{
  "n_layer": 15,
  "n_kv_head": 1,
  "head_dim": 64,
  "d_mlp": 512,
  "norm_eps": 1e-06,
  "rope_fraction": 1.0,
  "bias": "qkv",
  "tie_embeddings": true,
  "init_std_qkv": 0.0253,
  "beta1": 0.95,
  "schedule": "wsd",
  "decay_fraction": 0.769,
  "batch_tokens": 65536
}
Each number is 500 + 40 x the weight over its row's rms, rounded and kept within 0 to 999. Layers, rows and columns count from 0. Numbers have three digits each. The size before them is the row's rms in percent of the matrix's.

# down: layer 11 MLP down (transposed), 512x192, rms 0.164, rows 241-264, columns 0-191
# gate: layer 11 MLP gate, 512x192, rms 0.168, rows 242-265, columns 0-191
# up: layer 11 MLP up, 512x192, rms 0.166, rows 242-265, columns 0-191
down241 098:434582495547469558493514443469501517482564450509531454547526533535462536467548484492515590486502501468387546566531477502501499553539431422493547455558462548440487499486493495556504517405488466471510456512493509494433500556541416506484471499522540479550487538520548523533598442512504540479442473554479499516495484486499536540516503559491502433483511521527462525523519543472519494514523487468462549503497435448568462437551534491501517488519445478501459427503521541422540492562461457534563542387485536503508486447476559547488524487474450466476525471446465514497439467552584525455
gate242 092:484569516469507419489520484494493465507465495488568530567468522508469489509599491511520445526551501522517528500465537425514469473534502499519524442522479479523487460506440542401557455427510545480482536525462531512586515443558394463480532473575452527487471435494530527536506536531531476536509494488476552505522514467515541478553503485485526448481471582424549506510543495491446478524525546449484538402587459501481470460519506450471523475490509479527480475434591514549483512558465531569447486536488438437476497519508506461532440469443474449496491523634509485526516454552440508449
up242 094:482560524469568484528454512464478485513591398497518444541511508479501516486451544539416496537515514452513498511535487502397493529497482448546455477541546516558481511534561523530482566541487387521534431493474504509490494467537518573523401537438544453476508509451552510450415501495532481535485453490431519514508516473440501504494446552545491502483535402486430452488541495519419527439396488557461424545448526522505465494464520478516481445489559447424522503455494468561548496459515439515479547492523515503519513543515524500502511485461549482465491507494510518429491451530422505516
down242 096:446453535515477504432505464389577503492498528495532536428492479490524478522472500554410509553532437463470519560595475460465522483486498513456521494523570455462475428474495440467479533517560506445477564500477472560541474536549475492476450529461461447482466499487415531556491532498514507485420497485438516522477531548531446533513521487455520442465549419416543574542517478437544552432568475549531443476457521552540460456555538484488477442559486488507511481481574453504481587547521473497469481460532490515478492480431530515489558474438527502514414520512464466511480497476516513516
gate243 101:466498519575505522459528511536571480516501465506505519466488462457489633456516506494562542460527440492435519525530529514496454526528504532573532437567449529507545495485490510519528503489506477498505510512503534502500545556505573549559479418548462491468548480649475503495595491467517466516571526532560532525476433559494526502501476482502457477483518547461492475465506408478496497516506470479481486498502515500508528522453531573448506468459522487404452447438513521377515487460423427542511463479490463485560520460495500472486530554499520395465477474536545479506569466481454447499
up243 097:547451461534486529477530475552453585472511512550526503519558494521475529521486518503545516509428513480550582477511414453507548476536449487500430450509489555453524490472518470476478490490450474522510541522418516531543538530481454449468473508529457590498461384582572511427486459517480549511539455471467488550508494498544541482490491544531476462464514513472482545506524507433486492527478487540518587550455508451555470479507479435518469517515533502525508563471517487523508466449489549580457588489565565540476513553445461532421434397535466493584449495486528562530492521495542456490
down243 098:537535586500396461510562484469521578523398468431507489493467530517486493484404514515483440540516534511460494481495491520494495487451530525597461465492518525455550517617537482496540548499478443471482495480464419512576488491495454505450576536501496554473516511489485499537539411500512535528497571477527514450499466553530553440521491497507450514570494515504547522441489497513448503499498505457576560517417470522507444501499562471511473473514483437479407548545485501444498553505410538550474510438420480485504504523498513461493494416508529457502483453451499539475539536426506537499
gate244 099:514594576471481551521467534519435532460472463479472517544500464532466493568443485556537594390536494523501454560503502554457454524583519535482529560508480458500500504485451511426505532471526494540467525447583573532559429437514483483466472525502503452442531531530500513574488549555474507500406525536482475533505495512486531472492514552569473459522449406572528517455502519508521540583548532521464485537484443549532526534433490448482481577529504495452558529542434434479449532535483526553509456459481500518458467466504536477534502439436501493475467511468489501560488479525501510530
up244 096:504553472553457504534494547491504517539506483526505500495415508475473557483490533563510491547522396514521453502496449554572534515505523448449472510551552593495517456503572466487502468504473490518426527391490472399502519468479430489458569521483492458540491453549491454527494555485433490498592519502489496531479519461546511560441553565501496516514519539498512561493462479412466492478457550481508504489536495512573460555585479521464549479421493530536511533509524515465550483496495430441527478462491473561450536562545527537524543515408441548446547523525525514544555522465446487547
down244 100:506499512592484475561457478495504524535464442542477454512482489480517622480489507490469396578518489516547512501423452522535467404478487480508509433526518517475530467483558558432499517592468474482495408487473505432459492561497498574461525517483513456452531560478493498568533559495488427403539547490512425516534503457501527471483564485518497452485475499425550515482484603433492449481478489469485538511584497547553464560509503489499538451538489437511493445538517500461561489542495467477513496486487541524501529525541511526498516527493486465551474498482496480570556509502389476450
gate245 099:479496457578446577434563483440480517590450483515515469360499521519540467458512442555548513465522546507503480523505522509420485488482494512443476536538487462523506498514551527431467548492536501493463490481518560519516527492552460564506576532489550511450549603509464538560434463490460466510500558446502578569454476479525546502560504519517510471504530456495538507506481511480509507500547474521491484523443456479555461531486610443484444490428494537502499461487442474470500474434518422445485482475482499463545492520489505559476502501492455499502477530551560481618451505585508481542
up245 105:491560502512445525448450437452507454510552554540462468504376468543445483471519465506493472437507467474475485429527437485506442483511494448564480531574522525513453523466526500483404549524468494482443497511481532570507607561458544510476426503540472521548509446519467425472558505515487477463527484525494428513475496473526516480459476535439470493479450516496453453527447508507488473494500458460488489438517431593575512512496515523513452513468487504611463615542496549489536538483457488511582560582539504535494506549528483514520491517534456494511496430438477492488474464456520507461
down245 107:566466519530528559514523520507520573579442548483446543459493458515564512518475466553489484530555485548435564520602546483487519568500466557416516518528475509502523464468510475415507483470473510480493498476466487439520430518458489536542580541554462533510444489481558543504535454526483483519527585515562523575564482533515496469542434505508439531515525559519544516423531511503459475472456467498486453568532494429503480397489491564559488487457526485440502503497459503459491440507533446466533530501488505571483538485480459553448490468551525432522476521510551520478435543542468481408
gate246 104:530502490437508450470490493514504544508539460484479402487527435506560406460494518510541464480532514508507538557535427434489518520489560470456475491553522495484465467499479544548476419527489522440477540496483467522518515537491482523467568485524506501514477454492442455475516486459499506519457495569464448500528538559452400497513545487438588512492441534532366473498541456519459556509518444585505475548549451533507511513526512510468502511526453569497555584541461483516520565449513448544478477497559514541467485461524487517526408492538480472430538474461490502456422440486536445406
up246 099:497470493535542588523473468559445480536563515482467438495548538492489467445441559522538534535515548487575520542526514449489531472505457576525540477524544519529403482569472550484528576499423509493528474522464513503505508525531480505457533510529436520552463497452438547575512431525438458517450440565501432514489517545520504536533447531508424507566529577497527506561394435556523482454479557525509513515481459509441498493538508449511482555456548553482530452487451440505474489467453536585516531444543577457462454480612497472501526515490523496516524482513497513460477482506518482493
down246 105:530517490476531462532495515510492527517543506506538529547517559490397518538487482437534497448485523552411529508519538542500448564496574560455542470465493523581599490436475438507524552457406447448508529469559523522493532539526481477498434484502527464521509560454489497529501445480442437447516571524517535428487464512598493483467556447478493522533529485533537426463472508486446551542432568491491487477470488479523521459478442578496503510478522472475486493472516528463487438515516484443572546528516502485551507538491514530512575540476415469466508511517473586587455575519553506484
gate247 101:496520497474517445476449466498491545583483498598495448516540491515482485566507548528524519465405516452537511446526519415488552533590499529512507586488480500509446559495514455545471531467538465471501571544521495562421491558535501505439453449518544501519523461482543435532553463461458528554505491406489473453526517550470411442503505485497549449496512425488506524544534496458487457507539453488443463508525506548547487450543561605526479492508449524510356500510538510531509458449515497519448498521549519481473497480418499531526456513520502488508456512408496543469516464525529503523
up247 101:420471468514572520480478479516508459528479530449485479521474560481515488462541501462512533552491522578509494460487551496475446528438488425492487482459523535531497497410534553565474500484495511513428508432591507484441468548532478543457472511527535551498512585432518456505579531521520468439538435543524503511478493492537485488461517558644466500517525537521501536531618458490462422473454480518429495589542465534452561512507533546558475500545455454518464432559550482463508508461507513547501494517513518550520472543482503458458567487482514456493484575470476549490471486543564460498
down247 105:531578458520434537514521533506524587546504494495471464502516513517425492503461512528540511544534446495468496495500523470546463501513581516422545488498529426495443520452459544472447525491476517441398469497514469481512427494453452549466433478506472563545555498494549434488420514518489502483528461531489549488528552516409579523535527501473570513479512524453535460626479503514468432476544589471480485556501523464560488538474505508492536473580540485553485455510497527492521487464543538489531510410501525527539464475513462417513516432473496510441529608502475507474484515562510530557
gate248 094:506446547526539474535569569479444526533548483508508475526470566493570534509531483501433524422484471450512485523518494505483495544468587543524492539544491467552460508470432517506530520497494510521502533522530485451536470502429419433550462498510516454509466511514446490516485566474462487538444464453434530477516468533522485495515448519495505464567455502508475525545492453511543423525537437408525543474459472517447520565419517520482506533435546518490491484494437489444520553466458512530465444517524472498479511437561462512458451516459424532531551542592448492611501464579567489407
up248 097:556477600444450468553506467428502454499432519566545518503514441542504516529509445408488437473573565611469497506518525543538464557512564466530515482452462426437475587568426561506487558505514515564486475511568474498458557526498496512506524471483444487498452489502469480508496436519473460527505366575500521501534458512484415471532479470543466504471525522523550518465438503523507495454531486556528558498461539513508551473517460482449438471492463508480521548498519545491485502487504547475488475433457497434532454520557523480436438480553498474492564519498473511466531503520472474468
down248 093:547512494545577566412488537530435523419553511519425460413519516475463518512475522506547534464473469505471464499503500454547472434520528531513539561493517548521479499476491478583461570545501535500447541493508509576484513560523537487496503487473504519507524514493508495483526523461544420483495584560484522558532517483501464505468488498608431503516486484504437399509525460487517514488436516493501512534509449446474475539470486478472543402527567490502486433560451581540501456517466515533477513557511506543485519495476450532508531584401529496454483418541487509543475609545477479440
gate249 106:499493579520539482531470529493540473441451454534519558500458456476497542491547509579477501531592547457536413525483523457536475510566517532584512509547497490550402521424506497473564525499512452501465532538537503545526554467553478497517574500498513563478453494534547473461545417481601474419492503473488431485508502454543499483489436519492458493501517550482495567542421498453498496474511530501522494509480449491563523420478490539590557495509515495531513452487469518544486499506543432530445485500529501500531502448557556462428397532482558457540483445448553508491439501503548553490
up249 104:458464582458457497486480543533478482485491498519509530523486420565519494421538471567447590532516605488447445582486490514522518468556393504537536464572446513558464552451511514512512529525489500545515496454511560504483505483485469572493557509486485567503483498538503506490478548513524530450408477504555463410538571533470552563536509430531529501489510484450477427559527429485509526549468551480523514489501535467480488577472515563538486501473512601494549488588488561512519547471457468539433555518498508457483544493510499568535547458462461494511511496470533550478515546503472522479
down249 110:456512447494507472445525471472422465572562478580477449539510373473546469523491462507484520554473534495500443514511502501486466432480453534452584474591513488484446605504558493557471526519553501526508457473499583547506511500534491522543517483499526507472458530486565458461500429507563487540462546562545529512564530472453497489461472416449530514476488551496470525472438476523517514504506491512537472551526482483512586579470547564602538513436506550506490493544457524521463484471532481533519540413576535473484528504566439455514479458520511476449550483526554493532466501523515475482
gate250 096:530416549455429515500458447521525502544479526429529484518521494500457515516478444510461468504496548494511525586466465435454421532480557530553536522516474451478594453507453479516494555519551459494510489566495529436492486556464478479495492575415455409494492459572559494487514468474492487525534486469458505510495454477510433500524478510414524444480543571500495555488460506494526451556476432487559424556575588548511542495538539479514472518516473511433386505513433475543554494540454527467515536503485493449529481474561467511572477545500478472567490502496556449555467515500482510492
up250 096:483462541497427432545496440444478524482471501440508477515459403413541509515567493538485493548478488498525567499480574545492490450523421506515549503497533499577485593576567486539484519538472554486547579479518548498494501422530493481505522564513432537528462443446518513568513509463485539518502461524521554548524525540514527490482545488483509478492479501467466576479523528556555565484541550461484535455502474429417444522534455481505497494463614472443477460517514474465500494540538528539442464485449527509520496544486433415537474503530512533482502505463558435502488441455540530572
down250 100:468526461494519490493502498497427449546547467515505542546454572404482496460523443446563528527472444523459406467562459480517480486542496528531480526529501549537531475564492524451547457473449575508501446507497442444486534466470567501479495501523493489525547542453492445482503563455466562476450501549488536481516540513491466491506531447449518511513473497467528486492557478586416483498418539526476515510584541425522472569505472495456498467447514486555488516386451558467519450513531489442560566471463440464494410514515520506543583476530601504471526524495461527474452489502537542497
gate251 097:452481565547465508521494438427534459549442449410494525541565444499480538541533514479489583545539482453457454550419535457436455512557496448434480514533581519470485565538489527443493515501472509538532522546473512558476529420539530474572542496512431484519494489445527492521494499508517486519501449472497512459464508452527480524520476480503485553558467491479480535451508502555511478507504472503512562483466576513551462528548486490552438450433554460471563446534502475481479464501526527548478412536517484547541430462470493451436493457553488571527553517591551453471511506562475507585
up251 096:471490505503487513500418510524507483524449508463504469466535476435505434513509466498504472412430515421450492568511481423535558485633510508552445462472520569517428497511507530539438497530488525496509508482512568593481493523509526393518454553527523459565545540550548529544506501517537523460557524465529518517451458502493516563513459537537472498546442482430542477508460435509471491424460532538453491475564540487470497481508490556457470428528504551475514506521575493480495508484585506495488468534515507479585513558437512445494473486537529435494553412477530496557460451507436486525
down251 088:487533505536451479508516481600486482458570514494430471515483500474459493489528559548454665470523524508527548468525567524520549474436524506515522486459467449473514501505564532483474496504472483381578522441458439431537510486511466530493454507561471563503562465476453507493546468538454474520517525508512504499570542517542477443493528394467506514493565489541507591483467526537534527559502456510486546499474549525582467480489485494510464475456484493581514519428452505555513485549545541533548579454491476504534487483474468487428460504520471472496519590576539504506524476540522499500
gate252 098:455469472524498551537493485572525477489539495505545390533524473509475450452473476520483486398508483449568524517518517540482515498490500523465453510450496522535480527510411549468524480513489515489490474522484426577517546434505501594478548529504525518532463539545605460537562492465474459497458468446536556471500412455482507498454513467498556492525525528505478500486527548496518453488429458487484539529483498597498519538492509499469547549510514485470403494431518522452516513524579459542517465596573513586463510473432473488489485505550411458523561484481543489520462624485494476479
up252 099:516456505469506469535550521604527458483521500501500493497456467457516519448521535527501572494463494493496480534480442537492579512492494480485503548451537446483555544556455550513483529476497547528457390483477476524500463557466598521470577477529504497478465453477483486565446522467455514511496567451459467517451396567505564546478446564521491477529505468478455490519526559529456455471481475510462486491552483540444525501469500521475479529484499482446474500518510505649529538596461528611483480524537538477531546479468493514479516543552499547582549527492465489450461543548494524404
down252 094:505522538527568433528503476499472467490500525594505534512577551473539463449483462440453571473510527522443460456509503530502610443453452492537567530559497486455477499527494501512537504488507473547468560532534494563488418507448489465493449408458491592485523514551467492448516491486491521565539467493494500541489511541575501527596498550562519468462461512516519546497473509470456509456542515531489518454549577458537462491529411484484504433466507505530512477491543427490534476526591523524450543476488450430508458461464503477482560565483510551513528501486443444554521537462475604525
gate253 096:537450484495477530487579514544447428512388514523425480420516452499565516593472452542451549552485453538516549463547499466507519479571516514463454517487440509540557480442519442456495517439501508500469515499567549522446512436464534480513526468547516472490433393445566567545436532566469519479506446459462507481492518506571494506473476508417471514548517506472478427433480512496492460518512483462480469455514530493560516473549405532504467502498552477502541525496447524467469509516483512530484472534598500481544440494557449512517558452430462488524461449530457508539504512456497498476
up253 098:504515417486523521520500561504568450520474466525577486478459421416506503549484535514474546435509566540524519456527466409441497476456513458574498494468522490460511470464485446441481533503549464549531463510506586494457468466452481453572490508447448498461489508469457533493527524497533482437520538501416514514501498512522544470454545442521509439468441537441465423570526472555561503508519446501518460457449550563519499494549441519495484521484576516506560475456497456521433547513444405518482506470525579520524537479487474526496475489440486592439474458512573475495496484512458574480
down253 103:503437483467520521555465486474569507519507564523519488473463535482422528397465534509490599455542593504487509554456486459511544482507480528482407502579519457451551473530444475477481541483527483440511479465460495495570547534437433550526551541499537462492542545518422535468535450575478442473538475444508479380545517533572439479425490459530481484451476533513481495492501501489512531530483584458484516531469516551484479484490523512462519538538469452509417511508455562454503504496517495504539511457491457423473488444588517482526520456484496530524541507460478435472544543552527500562
gate254 102:523490540551545486443414478555545522541496520500490491485515460513521514477521500512562508477419482488571481508517511523540478522468529449473502540513476477436466444447511419465584489511529527541487445497459454477456480493517520400554452535503470496526489562555521493428498481519517441445485536571480529532544516480475522490418402448502447513530527509478622543463544473541472483442526416479536424466532465538543533557491490507522481496494556482544511505478549497468572498518486441435508527501514513570489478621505537546523506514533500542484532491555550449548479506578576557480
up254 102:495540513435446477470435476510481511500505529504501521550498455537491450513476582501525423418445513436458447524534461504480517492479470513479559482461497498523518497510463500521512459525465472483531492545538493460459455502472467532404516459514485451545444523413482583432528564449488499515510506528473440457531501445426536487427533494552576521485489466482548555478486450407480457489471499558462571560495479542527456473542526524473430446473520491491534589541547470567377541466527516473514485528444563497456515570565532462521467527497508436501532474472549534481509434467539493559
down254 096:489544513497549505565506517498520500459488485498522515466419545466530496520538423603499388522550558572491427475534449415517480501526532490511565519517488528417528482528503481518544474517520481545542541474527470516517442441457500466539437440548478543523544480532517546381554484507482519471511502473564550500495412490557520450484499577532464473454478559520438500531562510447540477538396528484521556556502489464448567483529551499492503519462482552510474444516551515539494548546501457489508523479484450523525570473533477529515531462507420546513467434530502574485512490539448513500
gate255 093:596571529515453516467464513506424520532529436518522471544612508535487491572438472473485431504481499528556489505517488462477521589504441455418485537466428507479481506456486595522457440553477418569452461463453475526487522533526510473516440458497520454405517505470553492464559511514522468522496543457476473479505524467453518495482429517533545530483466510540513406486503516525539468549482490433475523557445479547545494498485500489469451502506481498554532510482415435468481443528469497490468521573465422506482504478461489537468492527500446445494394494422500493544470503518496490572
up255 104:488555448470480464474461481509512483546540502552494529561516466469422630461486510498502451571509473473527520480496453526543526511525545532560461505470526528487584504502470524541514523512492486480575511456526534578485510404494439506537528547510512537520499508493531476519567520446480442538490495546573473522493559488551532478489447516497492497491465505473541541529514441543534467515544494446508589386455572457474433465510531580449497456496461479509475519507512617545474554526565509521494519523444486583544496558488552482566477453519423536591483446453523485487513512516550497518
down255 097:492493523509574507494519510515497474479516479541503534510484498529470485512398539488511517460481482541505533543585525458460476604446474487540509396537455481461455540550504535564483601555502563516514547499563463429446533472509516502470516543543568451466490443514499492520483500559524459490462444484475530513481554485430474535416478434453431501483421465469528482512473512476556543500526525458414511447495515442417492462515467463501503497430572545518462453520404520481473489528444548504531514493514502497532502465471550484443543501483447494566541498515443526485577565460536423477
gate256 101:537465538444511474530524535507540479500525474445535477520489500524502472510461521416424446476453466542514466444569440503479510485534475470412502568569461439475487449466406614543495459520521486486479577487521539512452546456502518521491453517565510465493497465531487475478587494492476518472522477533464470507468540440472460481503459456528453578406584475435479424523449436607470537492492456555479487486488516550473558516566479511544599551457509533508482500520527517490507534528550520486462433482499527552491528489455496449528521534497472478433534436538519501511549550475457514536
up256 102:550470475475567473495453428478455626478516504545466480475552468515417520512525474503543538497440534480467567585431468520578474564460541539503476510494570566498567584542526471485553525471464528516507435508496484519479415510465549497554530511431447575527535526445537472462436478507477452455501482478511528506492446521517476468458459514494520451463469551446566503462499455498506513425501553490454476515570519530444499473543534512458518507452498538528508534518471495482465476525499464453493508492506543507563483498513562458468577529609539409490579502505546491562450500476508494515
down256 097:445465452494478514459518463535482542482523532477469480464542470502529502543508479513516571545480454477540587531487515483496455536469469556546519494476432567473532418570557503402513568583472483517481474562446493493548459573454563407529538469514502486560493524542487519508521502425501560553514490372478476515424538543437485491428525514465526463551485466535491556515471493515520443539495478482445522514490477468555515513518504561474474511508582536537546475496476511538498529554435549480517560447400469494549480493527483525442475547472459431496502517507429463498529493538522545449
gate257 109:504514393544506502510499558498504524554484530467446517531566446487488571455568464521471463456457449442540498526529450486496456512512522552469512558566511452452563525535495513485524472514519544517426504506463538598510561507461537469489511438470474501489465459471523407568507485477443526484475452522463531490461439516512439482494508471493542544543484546478471547464514518420528508620530454579502522545507598610479488510470556551486496508508522586529482475491513529536582474488557448504519469481448529430496548537453472529506455496499483514491479420483521435525491527550549510454
up257 108:517482464523528470524494545537529492535540494490507461496532475517501486478477467511533510505424437499408516467530499524480464527517409441522508537463518531519532504580511550563538439465491495438449567498570460545565479513537507564414476512517513480428576470491538433502484463513474520533501503458508452537507523534554530483493499467461559462537532497494493542480519554509440504519487490438522531391465462501390477544495557483496509471506491483520529446520528488572443526496549513508547508425444519472492566543520432513519559511504436493373491395564440435535479533529537482547
down257 107:522509512532488417520480518522511468502482497472532476519502464484421542493530524470524476494501442513510452499519370495543506553540538516433473530457497540498515509519562440543452413481457499551526446474483481558513531490534544495493506438524486485548595433510606493514547537508536539542419540574535448537513539512461536493562503507440443454540537538481535488453504471540540476485500540497473522488449526581488504479470509455490554420503471478459523500504541536474472545530582487578412479467519543416504538475409506586509476516550464416565531454534499445488517514512479484495
gate258 103:425509501485515546560504418473542485523502472491481529506436445499487591534481452512507472438489457544438426490550484475504422528516552517596505477593438486507560479510550504479533478437511519518509608460517540461530470507518442515452524468510601524519413506548546452450466532467493535456515491468476482477482472544460486543479503424586528479480507541550446559471512503549497493478540426466509504507536518495508390420461469507479487549549485479461489534455556487443554547467530458473576578482505504512472575516543486518492474499521519459545524535489491538522512478449490446466
up258 104:532519499495485452508561474572530519488487467512487496514502480487543471474488514521399523510519530513453433510468541531474471447517550463405439480526441475474566513492451502455529504516422544589502442514566514548447452485436486536456432484545556419474497533539551516483508462427434502480565538483512470480499586454489466583490465483495496420491464513483568488486428543553497524480566523446598511488492502517499536506486524455582518600511509497486462468484482515516466506521491544539451494526534534552507536496484448505526554541461589432430489456467485467536487490446466434462
down258 106:467577511475470475479473539465531467543524523469579508508461533521479502501478451493506510409518591422415486488449505471532507500475522495520538479473420452466559506493505507507496490462567513457544495427523458509480427415492502533508531542480459565550469462484524591567447492466460548554476500445485478502481509513512548442408468448493564563588464469424471474566505437520510559555518485489450489494519530529526453420570482525464504503474555465524543519472489510463488531457494427420526444450455499439507504554486475481518486498479495483499598445439484510501541471501438468502
gate259 108:478486515499469475537487495505445468448442490520515514389536447489541444495492604526530568456450556486493491497516559490461540535468520597524453536506506557586533524529502480504542504508467518494532452517504521480506560469567520528535396545459463520495442524483488474594510434555457582480426475472512501502498489498505491460472505443448498553489487480457604516523535526431534507556503519460576452529545461503527518497567519450480452520483526524491519566532523443536420488539545421470497467484464423479503465513467508493535526487529593449509476590509457486468503468534497477555
up259 108:493482509509510448464536526417505491495451552513454490502534480505498534555512514431536486440482506509483528476554543531543468543466496490533515460449572527596580518497499568588429461498525505540485514484476548499498408585485495476472547486498428512527444537532549504484493532547515498500482537515534509488446531470499441526495573431506490434498463490470510569481474544553558484498539501462464513444535465473472510467495449518485439469496511418516489488507558575555488487500436478420504401534496425476540555567451447523448467430548501504479482554470524499438451396478510449438
down259 103:476530512485513537445506488514426441521545473523472510575468556567500522438447482500503497504524459395496509482455502483488470463556506562468510516551584451486482490449507524447511485446586521506528490515500518502457497486541546489464477528478579612536491474475410492524536528549505582554456557466521523557443535527516547576497500411429506608513457564546518457521526499550552532488496487495514489445450467475472457432542553553499545532459491467536510481555586504501527486470497548455476532493529542462489482446469460461526570508436506567549485463529497480466515566480517522470
gate260 098:568516503538430492498447574497527498457493466514460495469467415501512482510509533458532489423408514552468462505448462531480525497449496463529526485424479389437454500541526419539503491533466471477531542531471508524486534455449504492557563535517516561511537459535563523505522417501483474512519536491480482491527532481538610484490497399517535444476515498503507498602424436529539473489493493479570472546504543522467541496468496564573460452423462522499515481508481518531476497492535557481442485497481455512474493466504468483437558513615530470494489531528561615487517501471480455534
up260 095:548477489572472455507521573464524428559526546540464534494468437480444460523493581489468500475524519500467554521528439484448473479472561474510503489458543474487465511498564547493545482481495507545458460491529474453487582377435504485539484520474498508469500469480535554458471524487500463465586465495474430416417504526541469501412497476487486455459473497479450458565558452448502554437516529503510470499529501581488527464435516470530523593450454550523534478511525508521521535491454484471510568465502536527593436471468492517469469487512481501553460477536455543465428490481457406557
down260 098:416490489519431476515474505543467526512574458487513523508480403530530450495473442480456504501511518498567503489513519583437546400589488508452477503477480545460513485480509534522443547472491436544520486480514496466489523529452467495481448464567499557492441470455508519468559543495475450475478615607453498443518476506420480533527455483480506521492465533475513538553437547472510564500522447472510389517500493563528536500492464508614538507423474517494527433521519488437486448481505485499519494509482472493525540490458550591470526488525461463496511499530530404503498492539584552479
gate261 099:411482486567539501518502511511473515471486508520519557497552488505460530480524503501439467499500487415582512510485469503492535470487483515445493404493530498457478474501441493492500503506494429538475453519471515535567489546448453542475497488560451449340472522551566468523471483440511597566496536562442477550517538478542490577553496538494596533460437506525516470542499467506469499538535480521523505466463465519500529470512456525528483438448548499534489499487513450509525455442494498464444567532576460525523418540538459532541427500555555531505415521587552488501497462478503532458
up261 099:482544547467505426505477483533457466596518493481507494524506454537492497482578505461500538589478495445386510538519519493544530581482456463435444491406506499471514423512495492510420537516463517472485509471551422514500469462518437488536565458437495489484517517540506410491531464510441489503467498514490472538571482512508445479525462528482534481516471572496554532517508483412560602510549509472489530549501538510496558530558432498556490553486574517528542493547513469466497513445491468530447447509559539482540542409526492389522481532474491521489521551511464502490502435425497516520
down261 098:523508552522517518459489509489467450440485505523536502477457506498523493527530429521505489509452531541427490470546449479531524416458468518533479555471433509517514511497500450433472462478505512454529558456490451482526481424496510475511492465484478492553515523516542544488437484533462509500525502473525519511498479527545490480468485605538516495541457542508429543461551520569472518567449482541493571550509460457569546458489507546560539580504459540502430452513567519595556563465471516475510515603527569506527545451534440484471517458482462437520474592491392431459417500566463473533
gate262 107:506546489485457495458545470494513421527488551534484558435485516394481553501548493481492446524462499515447426490522518493503586489493499429506494502428496548509418439514571574521558498471451481484506511471466548535453559555441501533486512430518502452429475475517480527490532478520512488503539541524489480506528453509464470522440480512461492481540567508433464507508601537414515527507405523492491529506578491469502495492474423544586447531517562554464517418469556439457514578453450544530494477498528482418532469493445483484482456460472505490560487506427543490480558474500484454497
up262 106:552522508477513522532497447448516544481545517519511517443470539581512479522494515500541548426471494559534574519600484520556516508500517453524502432491452464471497464463477527487435430499513486494459474561511492433493533441499530525548488414483464599502492526578556488576512562533563512503438456520443512505523487558525495549538495419585503500589519512490476513432576493546504560504546464469524525507541552577525464522543443444471588480522424534474531550502474492508521449515501514460560435470469459523505533516478537516539474515439560501422456549517495475540456523460482481503
down262 110:509521455486473535515476531489432428493529546492480420432531462482457486537398531549459477480556511544558523527534491516457532573478464557533477451498519502474435499556488512566466474534568507439552583467489465498524434471503540490426457506499551476516496505487460516483472511500545498565446411531462502537390500524575484507498513450559546462551525444518460528437567457476458474532520524470487561455551558509561564524512515511515509564443487506510490532464472508520498485537492518560626530475507470433545444508508515538504522491579555543516455529561519482530485535506514484442
gate263 104:422517475519508500496516434552487460521454476484476506472484516487476610507460448451480488447493469511600497454576503458455492537563581579456567527536452434471450496518483461538421535616524497514473519522472483508495500482474510495526421479513522469435500508455547487512482463481511501536470579488494509529510536511546486494509546512490478467481541464470513436457582451486437518434528507484475519538450401489587506555523561538514478506528508518524514527455562480466457481505458567450515453565521613513511549538499544531513556495455524493492473458469538460583551476523544454504
up263 099:500499494448495549453443483484493505469530565411524502484467443522439480443468501544484516477517487518516534473584465503542528460413525477435592511514513494449496487524527501496491491522487498431384525504521477560488500515517547491524476470417522552464505451471471547541521467467440514497527468460579529533438468491493485536434552422504496559506510521471495511565568534535456416452487502450422556502445529477483483553462576508495482442501421563503539550460514536575491438460542452471443495498465482483475542497482553511510517545511474536550538504571524524458604448494551510545
down263 101:441471502576446584498485567486501496490473504487493485507549487516495504526567490527513426536482493568515501515580441501538534520475456524432559486471534515491491483501486465501543415499497513463521475510494519461503487541472504545526551463536462491383471429486550546437526491438496440389410579509489491524471437488535524520448558509491426473522481508507460517496486523484474455522523491457439458505529488518468532384417539497566517510483624575520535534490513500497545540515511471543470476460490590496469510530488442537476582543443494489516438465501460480498492546504457441498
gate264 098:525523475453540451509575482495507419520578528536463571405508542462560518510429484533513476519548570482486521508509431505547512500511499467461448522521479547536515479529564456545515517511458541465471477488518527521481545516485574485462524449495514507513440497454512522490465533480416449505553553515450543464550461478486503476456478508448499532461526526437554444509487406555505487527501449578566475497438544430443551444486450481559428493492542521485464513528423492482459495502441496586508518491526544509489509591517517509529540569515538522554450522489585523528492533583574562474
up264 098:478554499506515508501539481383453564560464470466413562435496500475511523546516496552560522496485515517521554548448461524532482451465541536461536496496491621488507503574481422511518497534522554449517514477515569485525578535552539552484541546486440503562552524469514493452502487499556466500512533533459550517527563507481443489529530513557496487471453512556546414456555502529528475497442508488511507485512479515536532514452545521549510473417568482450461478501470455515476512564493497531556471530514504574423507474459489461513503514415525584491548508388510525512564467524491461568
down264 104:472515489463504556495526489529509528539473563461412469422479518530545573554437497516521376500492484521490536510564521478502525498548533461536442525456482507485542493459536488602533455565457573567486492554563562579459543508451496450517543513462465483518466517513551521523537513463557521480584462585518519556548495507468466491463538520499536466470532536482453522505522475496532496509526490484560459521461494436535464484427516461458473473490552531482373485547545520412438545478475469528510491509533561528481493479476511495527494519545557572522591483518558452476510480505482428488
gate265 103:581520491483537520474516458539565481493414554532495456518467411454499479523475458506438543539506519500468530543451474491521510551502570504511530533498515449524469516549509483480416472449522540609551509512542468518488481505482580485593491477482498498502618585489469471535454500509407530462438472478518489498440480512516551515491482505533557509557498494446467481416555507445481533532504435477541415515527517503506490525451484449516537446550511472528520464490501539564538549520480590537514485498569465457521515421489501479494572448515384502445545510485518527545562524508505469527
up265 101:579466558563560588559502521454474476474493527485554480541499507473472539486517505480500523359518458462495506543539515463454483510497418547497493505545482490547479485539477470489571499514495493507492468511492514458553469517486551527533472465512458520502482558511516478493441537577546510445474537553501519477503467482542559568448502517484491478511502541421475469483502526488476501460446457541550513544541572559408505516535550493484413546481516491464482533577448539468504529452495498444578470476446451450491522480488475404522515584414431505464550474566434484480403492509507550468